Weights of a small GPT-style language model, trained from scratch on English Wikipedia: 6.93M parameters.
Each number is 500 + 50 x the weight over its row's rms, rounded and kept within 0 to 999. Layers, rows and columns count from 0. Numbers have three digits each. The size before them is the row's rms in percent of the matrix's.

# layer 11 MLP down (transposed), 768x192, rms 0.0908, rows 715-767, columns 32-63
101:529528566504504502499495505518471549433506593556526424486546473425545426550574548632458533559510
106:457557554529452493566542427466516448504529536544491580602515503419518521404494478536543479499433
110:513418469455502517539520499543493445388466555458511476536584531447439446546558442553508431490446
092:473548467559473403483483547469485472524538545594479566446522507476504524495504528534508381445517
090:537498526624459576541511514622492624474504459513539490530457415567464479535588402580434538496518
102:531557390552539506564443503416450512436477572577430459446563493436452484375485447465429584501510
086:460460495503513476399526448480488427586482464536446508544437454525456434492420447510544628508534
106:527564445458600485441446523502390488407446528496548479488479388598447505452460536531628459482543
126:462494424482519575510514512478416435515527653455496486431507506544630607469496468475436490552572
081:454552507456431566457547526548514608529473428536486404509457458524546494492432563530487484595583
084:483528427554483516490508581505456419502427576512557552484538524320512417475469485458468474528495
100:455524546516516456530526569530526480501521554522429531504496484488492632532510536560557454510507
101:381564516448468507508612537506473492548454444489520554467364487486575473506457497461383491474523
093:483505544501453530464481529531428418472434493614544431454533469554471480439526515523522471563441
114:460415486448398503493534468594462498522445516478468471552581471483559556493450490451388487602445
106:514501474470539566562496521556501508454566460413468570492499535512481518471487565485484517491427
095:481454500433513561540507418588529453549527522472494519484490468500498440542462590635468467497545
102:419467512509586450466553538432518528480513456448608525418474455436560434541505540470543456500481
099:576477493466452545556538486497422376475502498500500472498560455454458502405422464532485575440479
105:527503434531440520482581531477428487574458509577490595480508458561547438458520490465498487516504
097:438563562541502578445435638522492444496578510540500500476542434422464556550542500494500490487505
127:492503482471460475467583551428545446492524633424562508547618500490541499610421484671455539604497
106:593457472476515526437433452501506517479483458468478511544441456496519512540567398539525467514527
107:480580468597449538505543443561512461619601534435530461525492417400569489573473482462500530521503
102:382474505458486522559545523506520496459444462546462473597507580471556491534450490483467419483486
080:505401539463553487617588483573497539476563537520565539463524429508424499454394460579557474466442
100:540409586438504543521402403522384516518442557415520579533516473520485502445568638476499450499493
093:469459628525539448447460505454507477513518487517457477466435490553536575483530508513463485571441
098:443508478456507512546450416468512494457524441450486461503461458487594487501530558480509516506483
107:557527440488428546550427528556471512515563485554493535458451486505491461449418515519482421465477
088:502481519543534542519400553499422568522507497542505562571457505501523535488521513490470533550546
115:467455603486518458545475538487492501511440538556452533531559449474477493513471520493574491537388
104:603481489493461580452474402484512501482507545486429432502609485479462492549577436486488463477407
096:563507458496477511588544471487541556518493599526514534451548548514511531454424548621505563553590
089:453496395517535549550593547480496481556534453509398554506459491525520502502406497487526463541541
099:534534597537525494470588574502552474434519474458477408471542484445436534404543539442461543570500
092:523480472523492541423455499433541538602443585534409392501516566513519518509497497513459571529587
116:434635545527558500492507513496440505538584448507459481545443572500498481482542522332499581453535
106:525492468444542516502488412556498521448462487437592503485573476443467411633512493539456510411492
101:519534416550422531466497481402384509477470517497515561516615569484528576499447503525511523547428
100:483464456546446617513503525550427512467522462444332529454430462515569537511466484556468520442569
104:497508558562453429519590525439455478539475550565496511541503496548479408431506568442575471396535
093:545473493548494464515527506500595487472515492385540473545564476390553508576480541574427384494468
108:543560556455450445537472499545482467478484500495613486405503534520537506523514484596438560414425
098:498471466396415632492486557513378496452486556464559456525466484462484435454487486508543468514531
104:466620538525558451521504408561512520469526484452480513505532530546518467524488510572627462538456
130:555497458562564502504533521482465495567541361517557509465493466434572479512508584608464487458485
098:396490529429533525615531525557410526462520562527490530531508540479487458489536433595523561573614
094:464525528544410520499496451475495536528485496492540542421478402553453538432471499551436557458423
096:507506514459509479479434519500512494454479419552519490570479505567472420559450425476415506551460
101:527539583440438463401463511475550500451529455487498498570584547471589484413548493621476493511489
093:467535560381441537531456450521405491476552536467490419461502436491512480527482625532557530519379
091:444413469526507491460461437491521509501482626474482524502510564490436459553575547473527517463458
# layer 11 MLP up, 768x192, rms 0.175, rows 716-767, columns 32-63
107:438421501642442476461500504516482501529442502473473494554485560508413579540458566523467485515477
111:467494461572384540511607554602508493471544515457493587487526499467447483475524551502468486551465
083:572470493496490487594454448506556567489416399456480490521501562479492553460517531418609504427421
088:496424569484498581475521482534477428498439492544471478462586587420571513545486496504581556373395
098:548434484607512567431460480546415448449503451451461551505455539475438555542491564468501508502557
085:540537499476455513512474543508487557433393515462531525530537493484457469518490563549504500436452
111:458467542433528532521470513462453574457503476497522457459498554384568458537475563493500546464481
114:448563497497409480548459478466463607495484551497493462527539582455573551667424524442567456499548
078:562485464615512582444475526501513501454555583537610528490544440405530585463492404514493479432483
085:512509543479626500359479444546488505515471466538566444479498547506480459563598502566459506496447
104:440533573541454532587482585508506500477611436439421535495480536333460537522534430490482448427472
096:497491466476497424524459518529471511522585516506507522491505554449527460465492485517487453428512
099:534459507621567467511532431441510404477506495520565584597487460595541501570447491482516523520492
113:535522450486502429461495527502441453489493474472382489438458506538439480562616485453574522571405
110:503428474503469447567494444586509496483501552415518476418542508454522544493544507433483489588425
103:453558445555486484458412477482516513426459506519525443515486491523485526397535410508509494533415
099:474497472420598496571416446447525596588471552476453528504522439532523447541482497471552456505559
099:495420517534559491483562516494511494571475498514508536586496453465508485455442506480573392471402
103:447567535475458469488391455587490456457531533497385440384449485449465497534442445448583437434494
099:483444477481526495533552457597516497584477497500491491436380461505520568469469524497543493532583
126:570532581532447409547435492471464440427440465527515524478480496479527517517484516545457561557494
104:447455567469506470447378556486443486522565481516550493459552452430542535463482480519444598465416
111:505457442479546528552486477440370525560489468487511536416471569537413578509430504453615526502590
100:548487511505507553629525521513500495543523571554471434585509479408516492448403480421476493456588
086:385574502523425417440459408600538429473481548522520486493456486501460561542537532491472479473497
107:462580470573544453580591685445499554504512516609511532493483511506490581509484468524517507573516
091:497482598474485573602475562546449564444527562534500572509596470471550542498479522500551451534566
098:548485407532544562479531498453466529496481588471522541457510513406523566527517568473553526423633
112:527519496468498501442481580462494389502389434521456466549488503446525515444436616512506503416526
089:432524462527589501524533515519518502567450449459526454475448647459435520415478412481505497547491
106:510542542573436430422499553533491470551512516460597492482531500549614548503496551526487455541525
105:606402585566507488477511484585642493442462544501464514500502419423561593533450515449457565483559
103:489451419541458444467522517551499539474529450569563422555502493544581533585425462593560511426438
086:508466502486439573447457499514550435595451561466615510462467447532410529603556484478512462413439
096:494492615574526550500399545459493560477587492474530411442476517509435576529444441480456475476506
092:498435481550452491619408572574575557442592451463583465502525445454503589518523461497512412515426
110:604528547529505470584467549533508562458506421415510509444513444531505461533548494416456547532411
099:511524499529535558547457530530387414464541478586572512506526519533554539470433392533475457517490
100:489557496557532499555398422463590461511476628601530533558494414505577500554569538490564497523423
109:480449516499555526536486466470546462435516451522519499546560506488513464522409539452523483550534
101:411524428592508482521410592492515500425565551530452470559426595552433602546557508483414421498494
099:492471528472406608522461553429405537491524525449511532523500543618453589370524552447577527535506
104:521452504512402553467491453584479495525468473444475501517470388548434523498537456554534503550471
100:531473532568496472464507535513481507541468470541499504473567530407443465483414444471452606488496
104:448453473489476482518480481601485541509425563582438457604445497457445468462470500473459569539519
120:538539520465477486480412457506522497402435539485434461432511597439458480504473448491533485476511
093:462500476537454502614404578543511532453519477469506481506651486537510467560509513525554514416464
093:602549598530557518538488556484476419523484553512488561581500562457529532516448522509578454481494
093:451516427539527625535448484548534432569439540574508504533547581564543550503489519509558512453443
103:509438515605529429562615495537404458549492580600521550438491446542441600476476521507503485533466
098:494515459645532467530479506490456521519452493474475531549530480435497526452461550466381532457543
092:470484554447506412513537525520523557555510491549513502551455470502535549396392369605494437520503